From a checkpoint of a small transformer trained on Wikipedia: RMSNorm before and after each block.
Each number is 50 + 12 x the weight over its row's rms, rounded and kept within 0 to 99. Layers, rows and columns count from 0. The size before them is the row's rms in percent of the matrix's.

# layer 4 MLP down (transposed), 1024x256, rms 0.101, rows 892-917, columns 128-191
104:35 47 44 39 53 54 54 38 55 42 57 52 51 43 47 40 47 42 62 39 48 35 50 47 66 39 54 54 32 53 54 48 52 39 69 39 41 54 77 51 42 39 62 34 37 50 45 48 48 68 82 53 39 53 61 24 56 45 57 43 56 51 48 54
092:66 35 56 39 54 43 51 64 66 41 51 46 56 45 70 44 43 54 46 53 53 27 51 50 69 43 50 76 35 60 51 56 40 44 43 60 42 51 37 41 42 48 38 61 58 58 39 58 32 76 40 30 83 60 43 43 26 55 63 35 65 58 53 44
097:53 54 46 54 77 64 70 48 27 42 33 71 40 46 72 43 61 62 53 36 42 49 49 36 45 74 73 58 46 67 57 58 44 55 46 50 41 59 48 61 47 44 36 76 52 63 52 65 45 35 43 30 64 27 27 58 61 51 63 57 66 77 47 49
098:50 49 64 58 65 46 67 44 42 45 30 58 40 68 60 43 50 52 32 66 64 46 54 62 66 57 46 23 73 68 50 39 59 59 58 48 44 53 64 70 29 41 35 52 58 42 68 37 47 59 42 37 40 44 33 48 51 52 66 31 44 55 79 36
098:66 38 45 55 30 52 60 32 51 54 53 52 39 52 55 52 42 31 40 46 44 38 51 50 66 44 53 54 64 53 46 61 29 71 41 74 21 59 54 42 62 47 42 48 52 37 30 40 54 65 66 54 47 64 46 40 48 62 48 47 34 50 47 44
105:57 62 33 45 52 59 49 41 36 44 64 37 50 44 75 69 33 44 71 55 59 53 58 55 50 67 22 49 53 33 56 59 40 56 64 47 62 50 33 47 48 56 45 60 53 58 70 62 54 65 45 47 41 48 78 45 28 36 43 65 60 44 64 49
091:50 20 48 58 50 47 42 44 67 50 42 59 44 57 66 61 27 55 22 52 56 37 58 54 76 59 58 21 38 72 37 38 50 67 32 52 57 30 49 50 64 36 44 57 49 53 60 47 56 41 56 44 33 62 74 56 39 40 45 56 38 54 53 51
102:49 44 43 32 56 69 61 70 49 57 47 51 63 52 44 63 57 29 59 39 52 65 43 68 39 36 75 60 47 28 40 32 56 51 54 51 62 52 57 39 43 64 36 28 42 54 45 48 38 58 64 60 60 39 49 59 66 44 54 45 43 26 42 27
104:43 61 39 55 40 27 42 32 45 39 36 30 70 50 69 56 67 63 54 44 40 60 68 52 72 37 50 67 56 54 38 67 66 57 57 66 61 45 32 46 43 52 49 42 58 54 47 64 31 55 51 43 47 49 49 33 36 61 45 46 46 64 60 49
091:39 48 41 49 57 63 53 63 47 53 38 54 54 25 38 44 47 50 43 46 50 56 45 59 42 63 61 44 29 39 37 52 52 44 66 59 49 27 54 47 53 49 69 59 61 51 62 33 62 46 50 49 48 53 44 51 58 53 66 51 57 61 64 34
101:61 40 54 46 51 60 71 53 58 31 59 48 52 35 40 63 70 46 55 49 63 49 64 42 57 45 71 63 32 47 40 61 40 55 52 52 30 29 33 47 45 41 40 69 55 50 56 40 64 72 57 56 65 42 48 38 44 56 48 30 55 44 04 50
106:33 57 44 52 63 62 50 43 26 64 29 42 49 59 60 64 34 70 53 44 49 53 62 22 45 44 53 45 55 40 54 49 33 57 37 50 25 67 48 67 73 17 40 32 35 21 47 54 53 50 47 76 53 46 57 52 44 48 55 43 63 57 48 47
098:41 47 52 44 45 59 60 20 51 49 48 48 58 62 48 52 56 32 53 36 47 47 36 31 53 43 50 37 73 56 55 31 50 70 50 38 68 57 52 42 49 27 71 39 46 49 51 70 53 60 43 43 61 49 63 54 71 43 24 55 43 50 33 30
099:46 58 61 68 43 54 59 26 33 33 44 60 56 28 38 30 50 77 48 37 52 27 51 51 57 27 58 41 53 18 27 40 43 47 42 45 45 35 45 53 44 37 57 42 50 50 37 41 62 34 33 67 44 28 39 38 56 48 34 49 34 53 63 63
091:37 39 33 49 47 47 62 41 53 32 34 47 66 29 70 45 63 71 26 54 24 60 64 75 54 29 53 40 55 49 50 44 58 54 46 71 41 61 57 44 40 51 59 47 42 51 46 55 64 67 57 38 75 43 51 66 34 49 42 31 48 45 60 55
096:30 48 55 58 44 74 39 25 36 54 60 63 53 40 61 42 30 59 53 37 51 51 51 43 57 39 43 43 57 67 48 46 48 55 61 43 51 51 56 31 70 61 60 53 46 69 52 54 50 52 36 51 35 57 62 49 53 28 40 50 47 40 34 50
090:46 44 38 47 64 67 49 46 62 64 52 42 31 56 56 66 48 49 62 48 44 57 36 59 54 41 51 71 46 48 48 40 29 42 50 53 57 64 52 41 34 38 82 66 35 81 49 61 46 56 46 50 52 29 48 47 48 40 59 57 44 31 63 34
095:38 48 67 52 62 52 37 63 61 59 40 50 45 47 43 49 45 39 31 61 44 44 70 49 61 48 60 50 38 45 35 50 55 50 46 47 29 11 60 31 43 24 62 51 66 58 44 28 59 48 51 36 48 78 29 47 47 68 52 60 41 66 23 52
104:53 40 61 60 50 60 71 49 34 40 49 61 63 75 36 50 71 62 37 74 63 40 34 47 60 66 40 40 43 68 51 33 55 41 55 51 72 60 49 52 64 42 48 58 65 46 46 49 38 58 73 63 52 54 45 55 48 62 59 47 45 53 61 46
098:04 48 45 28 42 74 56 45 43 50 61 57 36 56 49 42 32 75 37 29 55 46 64 48 38 45 33 58 35 54 43 59 40 34 48 60 49 49 39 58 45 56 55 74 55 67 48 45 77 42 78 52 47 45 55 35 72 65 63 41 41 37 11 44
106:40 55 46 35 48 70 50 41 24 45 40 52 58 65 49 58 55 44 42 65 45 54 45 36 33 63 22 46 26 51 58 41 46 53 66 51 40 54 64 44 50 30 63 62 42 55 45 40 38 52 42 48 53 58 49 65 54 55 50 45 47 61 51 66
102:47 58 36 58 57 66 35 52 29 52 50 51 38 71 51 61 34 40 47 49 54 57 45 44 64 63 51 41 57 35 50 61 39 36 36 32 30 55 37 59 57 53 58 56 49 58 42 56 47 32 38 52 57 59 45 63 65 52 73 50 52 33 47 65
098:10 58 68 48 67 36 51 60 57 51 62 44 62 41 58 43 55 63 56 50 46 46 53 57 42 67 43 56 44 40 70 48 52 61 49 56 53 45 58 34 51 64 45 37 44 64 48 65 55 59 70 48 59 52 49 63 60 45 47 39 62 51 51 43
088:72 32 51 50 41 63 23 65 42 45 44 56 38 44 44 57 32 43 53 51 51 60 53 40 40 45 76 51 60 53 50 46 36 45 63 17 60 68 33 75 48 38 50 48 59 63 63 43 45 33 58 21 65 56 56 36 47 54 86 40 72 33 53 55
091:40 30 64 51 59 32 31 38 77 41 46 57 38 52 43 52 38 63 38 37 46 63 41 70 40 50 62 28 63 42 46 55 56 40 37 37 56 38 65 43 43 47 51 60 53 45 65 44 56 48 52 48 32 45 56 41 57 49 63 53 57 26 60 56
107:49 55 50 48 56 40 53 74 48 50 12 43 56 54 71 53 59 63 36 46 53 60 29 73 50 35 52 51 64 37 63 48 47 33 72 53 82 46 57 68 48 53 60 45 71 52 65 52 61 50 34 47 30 50 41 61 47 64 36 51 73 56 75 57
# layer 4 MLP up, 1024x256, rms 0.104, rows 893-917, columns 128-191
089:47 43 47 48 50 68 47 49 32 25 49 39 61 43 64 39 42 50 67 56 41 46 31 37 73 57 44 38 64 39 57 28 44 55 45 34 47 49 54 33 54 72 64 49 37 44 38 40 51 66 46 55 42 49 33 31 42 36 49 22 46 53 56 31
100:78 47 44 57 66 60 58 53 50 57 26 66 51 47 52 56 68 61 41 42 54 43 39 43 43 58 62 47 46 57 62 47 65 59 35 29 43 41 52 49 50 76 25 31 62 47 52 53 41 32 41 54 31 50 59 53 36 67 69 55 45 36 68 40
094:55 49 46 79 69 52 40 50 78 70 49 62 71 43 47 51 43 47 56 38 41 41 41 69 53 74 54 27 36 40 45 56 55 49 52 58 46 26 71 16 57 70 34 48 59 54 35 62 49 49 33 45 60 39 79 61 49 44 38 36 50 47 45 60
099:61 59 42 59 47 51 30 45 58 52 29 27 45 53 64 33 65 69 71 52 47 56 35 44 65 61 52 37 49 35 61 33 36 58 61 52 54 55 56 62 72 60 53 53 46 76 64 60 54 57 53 52 25 16 48 48 55 64 46 50 50 49 48 45
111:60 53 68 58 53 33 45 43 74 42 57 68 49 46 39 52 45 33 42 51 63 30 37 64 38 62 42 46 44 44 47 53 54 61 74 53 55 53 38 28 38 62 83 60 48 45 47 66 60 33 62 43 38 79 41 60 41 59 39 48 38 43 61 24
091:58 43 43 55 41 60 37 52 59 39 50 67 45 40 48 45 38 63 58 50 41 61 38 35 48 62 39 34 27 39 53 67 81 52 39 44 52 49 45 54 44 51 58 50 51 47 58 42 54 47 47 52 32 58 35 50 36 64 65 49 64 49 76 61
101:61 66 48 61 50 57 52 60 37 52 43 38 47 57 57 56 23 51 53 23 60 46 45 61 52 45 44 81 28 54 59 65 49 51 61 58 27 59 42 57 48 42 55 39 48 58 44 48 54 52 63 36 73 41 53 56 72 45 46 55 43 22 50 60
100:54 41 53 43 52 31 80 61 48 56 52 38 64 52 72 60 45 47 54 49 49 39 50 59 90 49 54 31 66 37 38 29 49 39 37 51 30 40 34 37 58 58 47 46 67 55 59 53 45 64 50 59 42 44 40 25 51 48 61 27 46 56 84 45
095:63 56 30 48 66 48 52 65 18 65 41 57 53 75 55 69 41 64 79 53 70 68 66 54 60 32 36 58 44 45 52 39 46 43 47 68 47 47 55 20 42 44 55 54 55 58 44 53 51 42 50 28 64 64 54 64 39 48 50 52 37 44 42 49
102:62 58 45 47 42 52 59 67 60 67 53 57 73 26 52 40 66 42 39 42 39 59 60 24 37 50 85 58 58 50 53 60 48 37 46 47 49 68 50 69 53 43 35 51 51 42 56 23 63 63 43 51 57 53 45 60 62 62 29 42 43 40 38 27
104:48 46 42 54 59 69 33 59 46 33 42 43 47 66 57 69 41 41 52 56 33 39 49 55 53 53 47 33 56 60 59 70 56 62 30 39 49 54 40 50 68 14 44 61 53 65 54 58 34 48 55 29 48 60 57 51 46 57 38 49 58 66 69 60
097:54 47 58 56 44 45 43 49 44 37 47 32 61 46 55 51 61 57 47 54 33 64 53 35 11 45 66 39 67 45 66 63 56 54 57 63 49 60 50 25 28 37 54 44 52 54 42 54 46 68 33 38 59 54 46 61 55 65 50 61 57 30 58 62
096:43 43 58 54 51 63 40 58 49 37 48 44 60 32 54 77 50 30 53 34 38 53 46 57 43 36 45 33 43 52 50 51 55 69 37 69 53 53 54 52 52 45 48 56 47 35 60 55 40 63 59 60 34 45 61 40 71 51 72 57 45 47 53 67
098:44 45 35 46 60 50 45 52 49 34 44 43 73 49 46 44 30 45 41 26 43 41 63 58 64 38 43 46 42 60 42 66 64 59 51 68 47 49 42 35 56 42 64 40 36 66 60 66 45 40 50 55 30 53 69 51 56 56 43 47 42 59 40 58
100:57 64 54 42 49 49 54 42 43 46 63 41 51 46 37 45 55 49 47 66 68 35 37 50 45 69 44 45 44 60 28 45 58 49 44 54 37 43 57 39 67 52 37 27 39 58 70 50 43 56 42 56 63 39 47 46 35 67 31 35 47 06 31 59
086:32 34 47 29 59 43 41 85 60 53 27 58 69 68 57 35 57 49 42 44 54 40 55 51 76 55 67 52 53 23 43 32 22 72 52 34 58 58 33 38 39 59 35 56 47 58 43 30 54 48 69 50 33 47 37 44 52 52 28 46 73 53 39 44
092:42 77 37 42 54 68 64 50 61 60 50 60 46 49 61 32 54 60 51 69 59 62 48 31 39 53 38 59 49 49 59 55 37 75 37 39 35 46 43 44 59 73 63 43 35 51 63 73 55 62 50 57 56 42 59 86 46 43 59 27 59 48 53 59
108:52 49 43 50 44 53 58 64 60 46 56 58 60 45 51 40 36 33 37 55 64 61 60 49 68 36 46 50 37 54 53 37 40 59 65 55 49 28 58 48 48 41 39 51 64 48 48 49 47 39 62 62 41 64 68 41 49 49 47 25 53 59 57 46
095:73 45 34 35 44 39 49 49 71 29 46 59 34 58 60 65 46 52 37 28 55 58 46 37 72 71 31 65 60 36 61 41 59 34 58 61 40 52 63 59 35 42 39 55 45 34 63 49 47 38 64 61 36 52 42 37 55 60 57 37 56 35 32 47
108:43 28 45 73 27 48 64 36 08 41 52 58 51 46 50 49 43 57 46 53 52 59 36 46 30 51 33 60 59 47 47 37 48 36 61 19 17 66 47 61 53 44 57 51 52 65 56 33 20 43 42 37 52 62 48 63 36 38 58 27 54 50 56 49
099:38 47 44 59 57 61 39 32 38 24 38 38 39 41 39 45 65 29 44 46 41 62 52 61 51 68 60 51 57 23 60 54 28 25 56 31 53 66 57 42 36 51 54 49 49 36 39 40 46 36 54 53 60 36 56 50 51 66 49 51 63 34 51 54
100:40 61 57 48 71 55 52 42 66 44 52 63 43 67 45 61 54 47 48 36 42 22 44 47 35 33 40 59 55 35 44 51 39 63 53 62 28 35 43 46 47 42 33 49 50 48 42 43 53 45 80 40 52 54 25 37 71 46 57 44 52 70 69 55
097:42 49 49 30 39 77 44 71 47 43 43 47 37 61 58 47 75 51 33 65 57 54 37 53 78 59 54 36 55 49 34 10 55 72 37 59 58 52 48 62 35 53 58 20 66 71 57 34 37 46 40 75 14 54 44 41 33 53 49 52 39 53 53 61
091:38 47 52 55 57 35 50 76 47 43 65 19 38 49 41 45 67 56 41 82 59 31 45 40 68 78 41 62 37 59 26 57 32 40 49 46 73 55 35 44 71 24 73 35 55 46 61 48 43 44 43 52 42 62 76 66 63 64 47 62 62 63 28 40
093:51 57 42 31 45 57 34 36 53 47 66 85 49 38 33 39 49 50 71 50 54 48 35 55 32 60 39 61 38 58 35 40 58 40 53 46 25 48 57 53 34 41 60 55 53 32 32 33 40 58 59 34 53 51 60 25 30 43 31 41 42 61 48 56